Weights of a small GPT-style language model, trained from scratch on English Wikipedia: width 96.
Each number is 500 + 40 x the weight over the matrix's rms, rounded and kept within 0 to 999. Layers, rows and columns count from 0. Numbers have three digits each.

# gate: layer 5 MLP gate, 256x96, rms 0.375, rows 212-255, columns 0-95
# up: layer 5 MLP up, 256x96, rms 0.443, rows 212-255, columns 0-95
# down: layer 5 MLP down (transposed), 256x96, rms 0.163, rows 212-255, columns 0-95
gate212:519524472459506474481510479538482470440389452551451482584400504603525501557577508474453544467418451541495531525513494488429412508483547574547431499394536451473477474412522512489495510486509567430585499473469492481492555517523384506548496497547506552433485532524517517458482545503442547530
up212:510535503495519478528547553490580461482557557532433514462476505530496534462498453503499505551495546457525419506448547530588574475492527441424503509554546574531533545500516448543459472507500387532446504578464443535526549526517479464469525534503514490501490469506471449526472463439510479478
down212:472508496533459448543462523454527493442494502551535576511473516477493437488436541534442566538568474548485470470398463433426513551504461487520530475517497505453515475486419463541498420475478458558441469472485560523528497448448562533511528453493539512572477575423483502469471562525516444462
gate213:521516433577560510439519476480550457521470506484429483484497503508491473494467462496472444491472536479465450537511514502485477522538579529579513496472461534522553515486546506462538458438516504545486532467485539528482563474494478529453497473529517494500539487539475528461488533563494516527
up213:554522478496438485536507537521513519503491477445483426536456479514485561545486495519471442515515463476411539516529496513526456478494554510572493474515535568503520495572531509448565469461467508487481479459563535519484417488484473501526576463470432493483504428478468462457489567552577529529
down213:515473563426489498522521441462486477495506545488451516484533582457445481555513477455454498535451574522521481476473484546507481388483498557523401515443504428497499461527462503523512510463520498429441501503467543415459562556565479486458506552481545475489520491554494540527470502489493482513
gate214:485579420434564550464542486481462484571470456446436538507486589468648530501447453547540455523467552489494465519506516483449592482457459441485503514550542563485506575485472503495549498512534486531455535515459484484490568498510562471465506507579521530540551561456491524551473564560551516482
up214:490525576496473495546533492496547421459473529583584454512580543515427494482519481488486504538500516481420501475577542458520457521464540505457481486474463550554498445545501508503391548476439406461532536467469551493451433464473494474532540515544416456452471460518503490484527497457441413532
down214:488466488532436496540480530445505590396501530537517497528506492482433530435541506530523540567504497525462537504462434471428461500551522518564514529496337499463459468528516558460513438526496473502505492512504531469521487517450503557504453529531442523465531507449509449469487452502539489455
gate215:507510440512499507418494544518537485462489508506435518559495488517572530588528529490439525504526466485568545468514512501479495561486511464466487520482473511452502491509461533475467433471537547477455527459463483530453378487529457456491559511509539501524458511471465526479478507503502517403
up215:516468530499516482502508441486528467489458522512483537513575475446509472444468523554498472459514505528442447474477511576477515429469487487461534436502533509575503566463510509483531497491544491498502423541512531497544471489534534445494441470534458534494477486542482453486438538574540456522
down215:469526468589565510515544427521535533463490446474463492415506526500474515515473466567497523531500454512478520480449517504502585484527570516548471519487511546542505516430566479473496467507453481469553416559467497483506530477455507530526462495533484478513544602455454549477447487581534468507
gate216:438497552530481531492505540530493515472454508441490495440467512443552490445456494482546533556562456532487519532521558482497500496447513457475552451475518437514498479539473478477467466498448489393484492476468450532520434480537530554523500529456507557545518556524477490466464512437457473484
up216:550479429507539527465466522482496491601521554571533573459487480559477436508564510416480436512465448501461477562501499551509531503501551461586480420537462467558489574462474515545536412545523468526531567529532427456551385486459528460523463543547442483447547450564500424501462534543525485458
down216:491516514510498537446507472460470441456542520501503534578519581456458540467488551440589516445495550508536472457516527521510437475524646480490428517530530523563473493414554548566484575488490530549452550465491502514493550487477506440522480502538462428469551490491483577576486516449500553553
gate217:472506462449556595456464540489493486521550481478467516491492505564469454530490499541477483456595520510484430471537556531507484469481510404524497547563469533485515483506520520513511426574542460534492479501483529475477510449512507450470483442566438483504549525467511479473539482467487580514
up217:535514461541461421561505519520517526449459463521437542512514491466469503510505480496558579486503470524495490475529466515522526520446506612440545499491493397500517534395508497484529607468507537441524506485496516499462537487507551542523491517539554511484482516476561529561478495538471493485
down217:490512477530445467404567468462488540452535495483617543495478508467436582467491528558468480520478512457481484516432506477498488524495466570500480490548499536464506470516511482477481471510554479560458534540462470495566513584424504549544484478532503479440483509457543436482460523510548466526
gate218:417533495441481479485475510552548556507483468533468504481492541440522513521559543574517474479487417509532536425464525452515493480485529510501504456478448579511541471568450532499442495470497473507514509494496527417474524529549519477535534509471487510509464495507522526499530552524554515519
up218:468503521515475501517511516504501541486508484471429561508522485499470486536542539524555460523510512535512497519462524516517520489490511534519506484497465494442487521508517484507522510522566491491485471502502536482480493543504516505512504505460526520470550528496477448498481516563512517564
down218:517488570538520537511475483478505522564539532573491473491498588529500462504552466521450509470466537434510492550502471496516551464479520471497513444518439523558531573493486489490437461540475494487515514524549467477532508443538527473483523451482544490546462432550498521527586501456499471487
gate219:418536467453556503518484497499521519494514491467510512515486399579485459520537514497541449516503474519463483545530467528545572583517483501518522558463551487473512543506454511409565508447573546490482471503495531566519434506511509502494531495519468493470486554541531541440446541501499462457
up219:542431451490488505492454520493478519524493503497536626522505443428467468485475530438449577471583589569561486527529574510471507524482527546484478460492486443494505399526513493545485538523456423483527478547477466507497540428534459500506452536443474483489510506528478476475536470486560522458
down219:495478532574502513469538455501452505540461477536456491468506597495480495503505460526475486543518441544456493499500527485536467448505542532474526492553467517455475536483591492604464543553464430550526532503484547419471499497478524478558478570447596529515442423532554484596501505481516464481
gate220:548487451495521446451446524495516509583483533486463533523431465540478516564518450607451577483506437466539502519526529447536469525504529444488466557530500474498498512463480498431557514477532536472524566509515517524488493498547526548509535438491535562492520490455520585458470511451468455496
up220:502505527493551511433478506473454542521456507427505510559580520477492440502570462509472567493554441492574572499506514446493463544417533478500483525499515456472484465490513501525552532508503519493488553517556480442532525547540451511483470479426489451471621587435559587509487505466469480515
down220:515456458492457495520502484516502554515482423504504480537509435432487485522437468529506516458480547499545549504433539501465498504530500478470484445515495549491496453466483560509496457478469495463481484550490501520526559566493558535521525460529493509504487541513419487447519477507530492499
gate221:518484506475479470513482514492536528524564475472512485464470505542500513470461515499460538461555503538489496463442463428543542573506462482501458444506507482497496524455451551468541489519450546444465492571534459464544511485525457529465475545511550514487500505506509465518474566468537523476
up221:501503468452562550512487496497542487527489552587494586538359510537488551479565505447460470521387462502577578531597495448496580486571567486516436565481520535509537482510527505493536525448529506612521475529525457540504485449480522484489460498492489502474455488569475575518527419462500457578
down221:512472526521486536485515392477531514452513509534388481503612559446473425488456457514557428442506540521434449524480523467518532544498537496583535482473480439524489551524436500492491502531507479501536521571542520521491511508494544580538532484477487575556529483545582458540494518463494470504
gate222:515563472533402566493512505482528477485509485558485484434415544490497506464525485516524584505516501464534504496524546483526517465474492545495603488546479460501503529495530564527543421508517497511482526472485499497488519497511509492497428460430504494463503454470546447563449553475499511514
up222:417458586470520554556456605498513465543440442513452541547541453488509542459497565492429501457486496418426461527531493506438540454501546506434505456462453572468540540523446435477552577425537570437503491566494469506490520530483492446502481451471549464462482520480520446504477553458508505546
down222:456459416537560468469490475561462521471497516534511453491490536489496475491482458497522494405494510550542537486511541487543560529529428592522550474490455529468525511484472477464511390504541520534487527505467395499541514462470507465498555509511493492499508479496481487423470420530474536507
gate223:524519474495493542522451495465507472490480473481476488493487550497467489458421508573506511503490498444529503449511509465494468485474527559542480484490464489484500471479523502464501487464530524453501508612492543500490500504445499522451503474491514524483471518503453506457481497552473457472
up223:526510452497474500501497517513551513491452475466578526450513580517565514491516530492475541518488499463550533459499454469505525513545489487550514499450505531437500523504495491521503443500420501538510509495532474543486532477462478538493470474455564523547493529566557576505494488454467531506
down223:462529486484485462470565560517461522458452510462516466481505401439469496512527459485488522532506445545488479504516521501465439489537437531535457556463500533517512523542475511479560481495516485451490482487468502517540548561511499494535491472508458555475501479461462490499435493512550496442
gate224:514534443471509538449450458502434561440493547496518539468501515527528478556470509481469580432517489513515493510467520519476510508476546467489455486435434533509560469540508587544508521511529530489472513564496489527466494555514495566509533506531522468453376450505501505471511552499493484482
up224:545550468519507434541507498537447453542506547482521506513457501529545519508408516389453512497478473507462472486474502520464540413516525520508499484486441542521584457497452462557525485462438495475459450539497485560458507490490506436548514565532452510537428500542445500514475563488529490488
down224:581498509492466409516504491506540510507498552525488471582407489491606565475520496486453533480478477503496435524443454515586452395513491536522391493440586461544546419542493537541454565483452571566424477545508551495480508497523502452508507465457519467516456429601526540512552505493545536496
gate225:511439546484551542437544473400439447432478542450485509499446532524520471592529460531494423502518480429441506383552622542452373433485534469472527478519514469521499470459556526375448400461398545416507530438523482436493488433454498574476380491405467611504466556553635414559512531396528478496
up225:538483491468458485514447506514540458453525488450394523533470546514497520495442502445553515449476527446521547525573358473526509511455495567521540470542515491469404493573471478482478510526535500542537492451496466497478457561442487512449506445496490470506535530478482448489455481464465515535
down225:519629482522508479454517529438548564448480398463576500494654502479483574444487500545460513536585389570581410524419518450516593526448441569412433493516485467523638469453497484635520471538577517510499591526526500516475455507546530486501551449536457548488505535472505623501454518516481548504
gate226:491455550502513474509499488496506498518547511465505564488485528559470472416487511519439507441521546460578409488546510479505520482489411494503445501464490458444412442551513533528466566494474479597490489473448497451509490412479445523507465502472460543423445475546523483519491498408454532574
up226:470459463525529473503517521537505453533570468514521533494497475490534519488488459491445483502500538519550466462492538527538486469526446460541467559461520481540466493519549561490474489496502481499451520518469479440511443427498515490506514466477474473480439467495483494436527532488451509469
down226:547545550516486486493470480487476444519478580420492529529479504518469505483501492512511556579539516487547491532527510491464518505514460483482519497482505512514521492561450466535436555506454480478454443396470535445503531543540434492476505500465503516529512428544537526514567499536468468448
gate227:566575509467461514421471492543487499487503471589494549531502528525441555543541506510462475416493446435481489539636513518543528501530497505566468461525542477508430527533491550514423494547387539501500493523544475460532445457567521477538499490473472454407465452531531496558475466471550540554
up227:546508546479520516503491456493499539489498525538488513508547515515529516450423467501484474481518511463492559563467484463444556520497539499533505533420499562532509482490463468552452518427490515549491599509451467568497490481531502435528476478486496517483532499514493565552482518510560526516
down227:442456461460556516504520522556457492442521537556537458525490539521451427515474504540555515524515529550518488506487470505495482459451487441502495500513522511452470457533475544438547515502552477537566483483495537497516495490504489525508544548538522497421519508496499442527506535593492513485
gate228:549488415461468491460525547507527470478488528424467525500516485446496433475519447593596563449489508605512485477539561426540526577556526557552514546503481467457509491553538494488505545506488481401530517549505530597486474406533525575514500508494466552636468546460528552474464459526463494453
up228:606459448498508591515542502571560524546554536497480577523505525497550422512548482493505538463475516538580513466481561494530496631490510450445459544498509508491471479589594530567555475440477535469463478587487544578473478496459499470457505467538423533585459472420516430466390443465522515517
down228:493592522527401484507470467455511501502448480532496549515510482480531526492467452517572474429462558521457550441433408486490494467472496500549445452474536491527456457440513495501467542451477505455529467522487490460502478534515496535483546488482527489473527420541508572457570504516421486463
gate229:494461506563464540410522504555477459505532474444464465456496556516524498529455507513556550499428454581474540463565393522512475540460491467568457432533483495483511543448484485503536496534518478506524455472490599510505432416569478567499445429503539521626547526548463452429426583547500462582
up229:512482507468436502459515503505547470541512512447461529531552423476484499506554512491465481460523551458533517547559605493453513468466442548521589540486495497475508430518485484456522528481540477539518520549501431500583497533493517494512528474459466517458460426476493498511467448493493461452
down229:581515407552495530519465511483460501434472498550588482480478515415517464498574560416463527507552517460491451547479576503449519459499498539429522482395462536470519485567520574514522515527466509501491575480480509430538521542541536455458501558487429457494454518527509560519543459471529590507
gate230:517536534523531561449446537480437531473444452498493482511506570500420494570501507558436459492470470515514463491528466448524514500469510542467491498501477516497606481454522469513484486513500519534444491498558653524532373532531455574528552494513506460503498409502511530550471544478495571575
up230:534490480503485481509554499462567505485493476499482528455478455523550454456516487486483533515527506557489594479466488492495504463604391475531568527578527463489496521526518508482540488524572443477586496544492454468545567434515472394464484539548419541453461478475496411567499451541514477471
down230:485476428442449500455487492510573382506476553572558437504452493458641499459444528450535498536523448423481563491526554473416450510447521503528458589477513529474362491446479534560524481462533573434475555552522456473479579473495531495529461524530532476493517570507478480476479505536557430435
gate231:508467423503554475505532433501473416586502454577474504544478537502502470502404571519527431428461520521514470468497423481543506547517573535549510529567564559459432524470496509534510493509569537538410370479533547493507547497457540611473481490551504513455547453551481559546540562516516450402
up231:474552440529427468455491478544474461597480451562575494565510436516515563522497567500513487491485535551549540519515487438505508480455511512531468524531527545406512558472501475557529488484506460491488410532518592504557514494496474502487478501516530462474517414535456520538459562536554505430
down231:415445535505535557602548454495531469671513438484405518484516567417471456448550555496609507595446551547493474476509401468541541538467509501525464576531500569421426506474593494443465570529559498516440449474508476498444615474534566456495530483553609551594527478407444492432536529538472514457
gate232:512533440524544505447551486446473468488508503538488454535428504541473508420532462514483491462531469553491470487568604494533546503510528520536468489485524438552472477507514524553384460447472580467521477501516494480546495489549501515488577509478536489444570510509485467450514463476544541529
up232:425494491631616419453456520557525464580563446491480503509506537557524462539523573516559530523475523409513418529510489582473484527511525495583427508501534481487499479551524472530521504457537518506574522399493498482424552475585498514546449443477524434479518498516475477410526526482446489469
down232:511507520443511499450564440479481484493454501451485442528458533478501427510510490545536539546466458457454512490551439571538536500467488504485498429561506447562513500495445433495523544458432495502462498549507485471447537511502496499507601485504479515515543517496479469492516564495428552536
gate233:471558511510461545503557491449546540513510542419526467445469458455496510496447590524478508552571470553489447514486555518474464487548488521476519463466500476477439478472478492542511422475472471514533613491499536479467545537517471539502516452432468510505495552494621453427446609523555540521
up233:480503503560469539477509442422524454521513464494518504485500519475407554538518492446530521501504438482514547513513553488513602461514476508431422514531510508526441480533564479531460457531599477514458474484439508487576468491523506477414454531511527494367560515575498548472521501472526493499
down233:594485550507525530498493491509511513479502538484585529471483588482436523482504588481608462497477472470509427402553521525436556405540470416596534592486543458518551476485494518527491500516449455444529458415528546436506454492486462464507474499481507407526495520550508419523442524513491510507
gate234:506485417530421555512508547478520489478474545498483473466581501487571466516480524493486441481530494469532482526549527480488514484545551461507458475428487469483460497464455470525469506516479436507500523577488520505457480496511481566494446496501485562497531496490600487549440433429541455505
up234:551543455461524520539480580490496403491502493477520520523456537497456537440492508536484480480548554549472558490440546470497567470618522510509564557444479485447547504649531420554516444564520503506384445463521550557470466459488582527548472469460524501492482440542577438439496496583481558459
down234:499399489515478536455474502475551474471429507512442452382496555438542530540567487432543529547529530527452476485464519527474484470432432496554511482483484504556478542457459510548474507484568524525505487538522464459510516530464430452518482541523504499470528490598477561450437457541588453481
gate235:497510484489511499493484511508498473498501502509497520534486486526485471470512521524513479476503479523525510517525505502506524499494511506507488514487497505502491507523479488463492490458512527501511479485520510512525498506471532497511496475511481487508499513524501491515516522487518483522
up235:485430428623555531486481438439564512515430486570578503482576516486459569579508505423408465433521412410500616492546442419496437529510510583497515399580555525476523554499484449520453543537419466503416427534416538550500500544624493547397605470418528542509554523612461490493519507586511513556
down235:514521536544573460623542491573474521530510620467345585460427418501587488515472511544528531511429520558531510560492507487499489558534569500492505578458474516494494522409557475489394426388494570434529411589424499462499506486403436441554526500465563540538464462580484542497551490507484509397
gate236:482485437530555492510548504407430595542419475519519503554467498434497491600480565592430558495478463494509506491587511504480418551591550543512481562491479399523477430397488483495482448575564478510434482511517632511442461538576556535566500469498451536441526439515581540446487612506463468447
up236:462552539481492464575508442527559473556437454467473425490490435495499555446420433562475542453490505487509551442478473500444524459500508483558553532531490448528489528500496423564531509517455470529511531513431486550451548500430494482535539400543417474574446454456444553470457566569522521478
down236:528508590475524437457454516523380512422555458490425516518586580497459536428484446552464525430449490472523457431517529567555523463540545534492579555476463515551462512552438486456431612469493510529488493480430433437484533531533478530489512388485473464493521516513468546464507506513529424509
gate237:448489477475534530502475509493435514480445423481506535507477548443573468500469512485543508532449495501483527482443531484492403551540500491506546543472470417504473545464448453502452505525510518494497505456500525483472442487501478572519455515468475498470466486552556450540577528420507423507
up237:588585507523548506457485444521417632586483541483505528498600552444405398525469473579484492492467498543545468546470512479513606419438456552493482510522487457465560438498551505524470506534432537461547418500480470499517542539475495455456546452537533562525518502479525658490412549493509564470
down237:475528425416499444525652455499471501517548513521572461474429374462459499493485434487482507486528500481501473433441479593490533498514493488496447471523517568523556478490581553536455487477571542420552438534477423533396515520563552451472494515561483522475520498412499581446434511500453492545
gate238:453493469532464523541538510498522533482501475481462463442446575503470453520505490540443588506513453459560441604466509533482487552524565397513500482499474496576403479530534537483478492464546533510507568463497547526541495546532470549529513598454422446526536531552536447498519502423462443426
up238:500459434554489476548484521409516505491458554546508519500444483553436440543483528522474505460585467463479484483480585562500480494462595459513540504512557491489482439487484465517494510462503503441458533483552567519482497545584428619489461530495490464482448510525435467512565470492501497446
down238:554469566490454431446478488497485567476465444483449530481482506461520500502495470488451560519467554431598527518605467509511463539564500512527492507503533486522458536477511518498405517492441515537482466527450488515454581480479574483563546520516481479559568555588501462409510532498469463542
gate239:481492478562522501479438492525440560519539486454435533415558487531581529563455484555560448478477462564512544468444528502559491569475465456517492471492435442503476464555521517561548530547525571448481511567501503510464443487499428528463483388465492481470483546522499547516495601537454552477
up239:557478502507553509480527495509527416444506538535549507500532500502483493468507523449481438450508531470516432473459479528533446557461521448513505562473504533498491516467469517469484491457502499524483511489501504500495461449470458456497508495503531497515499495543469548416506573482492543492
down239:498500537520480488557533527523526525491554500465398494530491460579448509484498496507508465493529495543444470498483492514463527509487508537542463483550528498515471527491504469446524519546465445495487505528496513479454433457506507543519496513491473523480521549522550520502496517475517554469
gate240:496553448580551504481516515497465420420465406532418524572462583443531439494551507493500506488540447402480470456499430494463484500534473582579442571530471539480629550468549495491526442496558524505502462516494508510458516490511567459515481576453446498477487534482491460471475490501482519528
up240:474485515420469524525558482419579505548523525477482483436510485473532559545429622518495447518397481438527545562471529533594453477461471477451547444478499524492523514543460448479495542522469537483479507496551433503527502544516494512452465496581516514542588518511523545485466557603429513448
down240:485556484468471499490489509506452536538498491489528517481442521502505508525467487548539545562560501565491542455505586511514441524461496524513536469488512459481516446529442545496586515389509528466492452389481521423476533460513448523446546461471540517487453491509468540418503520551527491466
gate241:480525462545472555494565539546529466463469506521547493479495519544528526556479465516479476468518437496450519511538458491512486519486519455589450560480545527431492579468481530454495496455519474476497520544504578513524506561504498495541553482427515488476546534547576505441434463505494504533
up241:500441519515534510445399503511479471450463517472493492491547465449480448430551469545506492476520453506478577420534511574515424538542524471495499517440545535524501509555523501526463522576425514515512475433418483522481482456503475498429487479501495520498442479447553458483496466527472490538
down241:535518496506436509570474447519490432537501539463410524562437529544477460482503548480506501536501494541442504538520498457445457531477502485509470458502504493461524578491452422559487527490552471488492494488509535460472547478510479538506556552517510527498542455570524515490548550553509528474
gate242:490490465541502500604451490502521485431488554444484494460509537461444451504508496566483498572494471482589473477471515481534511450494495481520523437538539474481525481509437484491477519439456469477516516497514531469494500490440502566499465493492515509472501439494581565493477613502552521505
up242:512475544474512505458474523484452467544489520526506528474497537437560527514460471459470503471468431494445410469538472527453419496536500502527496490548492418540529469525490497435530495495532477544502533514481446504480467424511488457503470458479449451540481521518463465454510498479479516459
down242:499523443468488502455500487478503516515480434466542493485492427517490465528487524523527523444570506509495516518455506520517490480499551530462534527419484479435525461495522460495557507519495487532510564518521502520496505577573514521506517527480465506442517519459508487530472423522451552533
gate243:516545484490504450471502470519399508472476512541449513518571496427476458501469472510498527521444485560451588503589496509440458492532504492528525520527450474497524495517460530456419526532467470457485509481498536494518510449557502541529463507546554506491511527529547504476488555532490467490
up243:517455418561505446509467448543507450515542495487551555479499478535502503487521501473499540531479513513566519514524473545502457467547521479534484472495537591464520507468524461457414538465532475460474468487497491480569526492545535512504485524483537456494503508553470455478500506479541455556
down243:482500553560460513527382539457441497518514535486407511472604549516552526480491452470496514555492538458489510522482511497469498437518475443547525471447483476458474482510510453506493522472485536501446443522509609471482488517566533422545546446505491429558469494526484580493509432516501449519
gate244:527615444495426493457526502434580482574479517495508535488455524514445539478520553506520552467487533524489505508495617504445517485477448503421400453493476517491511486509504536521524431496489570500505471542516565534537550517483487598475519490546538525516474474595507514535437596476483453500
up244:517425483516539532513467529588431447470443510493559485528496458565559537530425477486455511456495547458535498478532419480553499544550599492529486503593539475576531516528511431484542519439525417476538492510583476515511443468545469485529486507467474488534474497486486499461559469480519541535
down244:491557577477551564499525491501450550522519478502252463519596516468500528446619475454460529509510500505490498505469509444549446480539520501535453489451503498545487513563518461443479532519534531507463553462523440501553503525584542432497494432520464471517463495462466555522442462459520484460
gate245:570543485529500417516526562417475509529499534401540490513466546488508467478493533477521471434497528519432488528459586429526462429462478527476544481474445559506485485537521490541509470512549426465520547489490491548567488488470485570470497525528435453536534543495543526523509556538485504459
up245:623531523494470520572559530478503499496499501527450492507477505567500465542474504543527469525572469498431457487441509518473482470532513534474485455446490515580545486406513471563535525546491464489474554444446530493459511511556549489563414423507467510531518507472468452574465583527557523512
down245:546432437463457490472471504543483487460499495507610535478430608472481569553506440520430487499530534521495445461505425554470518428486473457452464546534522497457543487452524540504525465532504494492510462465477447465496498536532444496481518504491539485473451442454519499494458548497404430528
gate246:439466443562525510397531506464424517417425492495506454552438548482514499516476484486551449555457529517528517505492492574533493452510494469500400471586460465407497504575501505492542480457487459569474467468475499439517503497574510489507475478550450507442483466518479492454505516420634480515
up246:524507473419494500456530478482497443412493543511464457549447529512516552426531491470474567520513480499461493521468462515435474449404514484499475494489502463539437510486513483492515530495489480497529562501488548553530524466452481460547481459483516530391576470472521477415479524564479460489
down246:483463441448465503431470487434559417502549498527476502508488399505486554543462479545427480490535535465498481479512508507536520433465491511537437539473481433530536438545479509483567540522459421452517467515515530439507445444514564529522526488489523584499466470496443511473515507508540506469
gate247:526514481524571457508452525506547557507437485506477518501506535521564550477493508537516466504448475509546384447574544507514545563497508469554506477454421516485476470532485507558509452491536532477480484505568546466567481487473516519500487474474504502509523532495497498513509524523495462466
up247:454510528477513486519493447510518493461479533533501449488483434507442507499474500442506459500544507475545502518478481512479465462455483450491542437434477495515432484574456402492495530523492440488569572475497538478494500515500568526524528495501485508507494452448547481498502478499516481495
down247:530450521550473512487427487525474495455548506511439508493467536489482528525432496439511501476452502503440514505487451477459542516489486500471522483508483502489434557515474507465492494486455527506447490495527501459499530521505491523495491471485508467530507453518432443505551545497512503527
gate248:538466465510460542464585526588504473482531543448526474409534542496556546428349482446397524455445431487485475505527541471446479506444498493470471440447495496541497499560452533559511425533496491525489516487506461468599397485524462449455497441581509564584487511492547536469472456517515457506
up248:527482489483519550447492497507541528490377437491521517543490535511514461457457541520600497473514546506422595480553434442535500500528488473434482477495494423490512471497418464496472533467450431494461497502530514514488530465439492504567529504485477550550505529471503497577504508500513419515
down248:477472519449487467506478551502505506500490487518476496531518437517510551494535522500471521453556545494534456450497536476600502549516511478449565530482500424504580506490484488481505512402518526538519448604521514507445527522507482520551516560526520509512497475521505494497505493487481459406
gate249:529482496540531517488495482487476500509476474503489551470453505527576515529519495580532451470538505511466515512540500479468503510454468498472485487462483509581439437482484481431492509497495520471447515517477558554519539532521535509499443511441533487453530485527544534456496585457476487499
up249:492499365513479519544535480521574460542526527421576439550484470474566500450486512481516521516443440570581474473516447492506492498512573503520514472456516464485568553492437467554505501512530446469554515530476486476473461445525395504538541425533411520570542589510505473535538486491557525585
down249:522503573464464415508526491430486547537500579500403526496534554425472535402489514461531521496554499503439538476551526422522501507527468504488528554466545533542481532586461408536480440512552472471480444539547485441449492595393515499481481516522515534555637552621452493497454473564536474480
gate250:486477524524593464481438564548513528496407536477479463593462529491518445493461566511471534452505470477525580488502502348473500537573529522513518510522577436431475530514438464525476482445505400488472509479561435463463519503534427512524498441490557517479439501538529513535440488533475501402
up250:362462500482534460477449533498453527515538458498564506497502505485483612497549526488442529517486416523560472534448473418481447496479547463451458549488523501493544474470555490523523465482596521479479539447530477483448440486429461483503562492485465472462467502439454559468510523549529492474
down250:562509506461515478469493517511510458480572503546495463518512471473576538464510543532531421550527502492488524490592580493463531456496418527526494507460470474480525472508456498532539470478408519520504465482468492478471527497493513491485446481472534528550563390508521464442517526520457537475
gate251:503496451518520474519517560517524501500526461482533508516524521464525487530444501539522483545424535478494507461480563513485533531503553512523453528486480548490468485540507536486546513518501548538493488495509542592510522559481512518473495435527524475510492505542532487487536496502490531527
up251:559511535521410499459503463494507490464487514418517553485556463547480448543494540493484483476458473516587516470569501475529458526541479487482471481474566506475540504457482457506505505470489513523475540545541426531489468479470534499433519449442547502497484541549488526457477426429525512449
down251:453496485518524500511524516514487531499521478524496521499519498476463465531513444499535535512528498534496519486435557562486527541478487495459404478504476453496483480591528512490534506502519507452467544531532520518500492507516466523500499527573478547482532499447400476574507508512459508499
gate252:409488440521555502501532481501453495482458582532520496543457471555533543449496504464514482492467541558508542498522439503540483420494446518472508491464521476437533504534488553488479528494520475445492522518504540511518530464523522542533475546418538509522567511578520514511490502452511465462
up252:404423486549487480427469479492415503450496501516554504503503571486465521429510500497465585455505459478445524527473532512484498504538481543498499501507496468484473480514504472483448562464499562453467471524502506454531507587475493496509519514514502514448530438453513487468488489502508468475
down252:548522558463525552513470480458499477532499545426451514479509506493521518525425556508554534540458492557493463479503498443516465494478522495552511494507472420495514561450540499492518482563437493538481532506522519471493476493515507492562557523462460488471496532628535522567547478515520554516
gate253:471534507440508491519534443435524408482484531393495471511437548608478558463473503517514450510484504553544579429543487447479465481468530491589466395437614566612439483524406520487485462443465515545483505519474512470550550483584517574460466519446435526442527566522473527504419578451446577507
up253:505431479567538493495470503533498601617486529542472488480541540368411463535531626484456484503550460499512508522524482520513486549601520506490544536600469482445484525459562503530485523445584509625386499528482491490527517495529526519502520407441455423549519453509461442469527451470542413440
down253:561481534538488536466506541556470507505525494466409504493467457447520476455531560532476531532540600510458469555477498480499459472469504546458523495443456490442500451540465525534473494524537502459583506501560591544503471445501504461544505387557519546486484516509533462452519464517501483529
gate254:522417442518454508472590469524414465488512487530473541518514547478504441531463483520466450440451501549533503554527577497548548506494523472512553424443532447525484493548446455567603527495460510499505480533538501506460474563522527475474445492433410509431528534545520518481474478491486467455
up254:454479444371500486541405543454524563502508496499515534478522439606504517501534509437558514523528482485518493489425504465402537531537519500467472480529443531423573529517503430477499482504530525469473516504485503515551433399540491482504557472501472514464470493538462472542482505469536439598
down254:504524494599526501511460510522507567500450459520503436530481565531526477476439491505578505508518446523508438492492497545514563506545556471488596387499514512604447475467557472518474503522518527454438474553476488609574545448480422558529516574484524497482562450448567519513429494452456501502
gate255:414523458557493495435532516542401486446509468526448398550469535450571530451554508424505450549454466474470520518508489513503566501501555517508505555458500578528485539484549551436487459452547518570437495571475561496516496540548417502466382449443499470533524623498514525463520563538426427465
up255:507473545538509520416489533582469502468555437481495470468423546470515499523483422522488544603502455477550418457491468459509481441501427476513548517509560562441477588475513496534428429490547523452493530442524468576538498528525535445486498506489579424538508476461586459527569512466458494513
down255:481492527502542508511451479463537459429506513417590541487527474344480428531525479517511542505552440483445535566442486535518522535499524519411573488456515597510441570530433465478478502469488503456527471507506490495420498549548472482484505473522515557521496475444401524392567495511424498472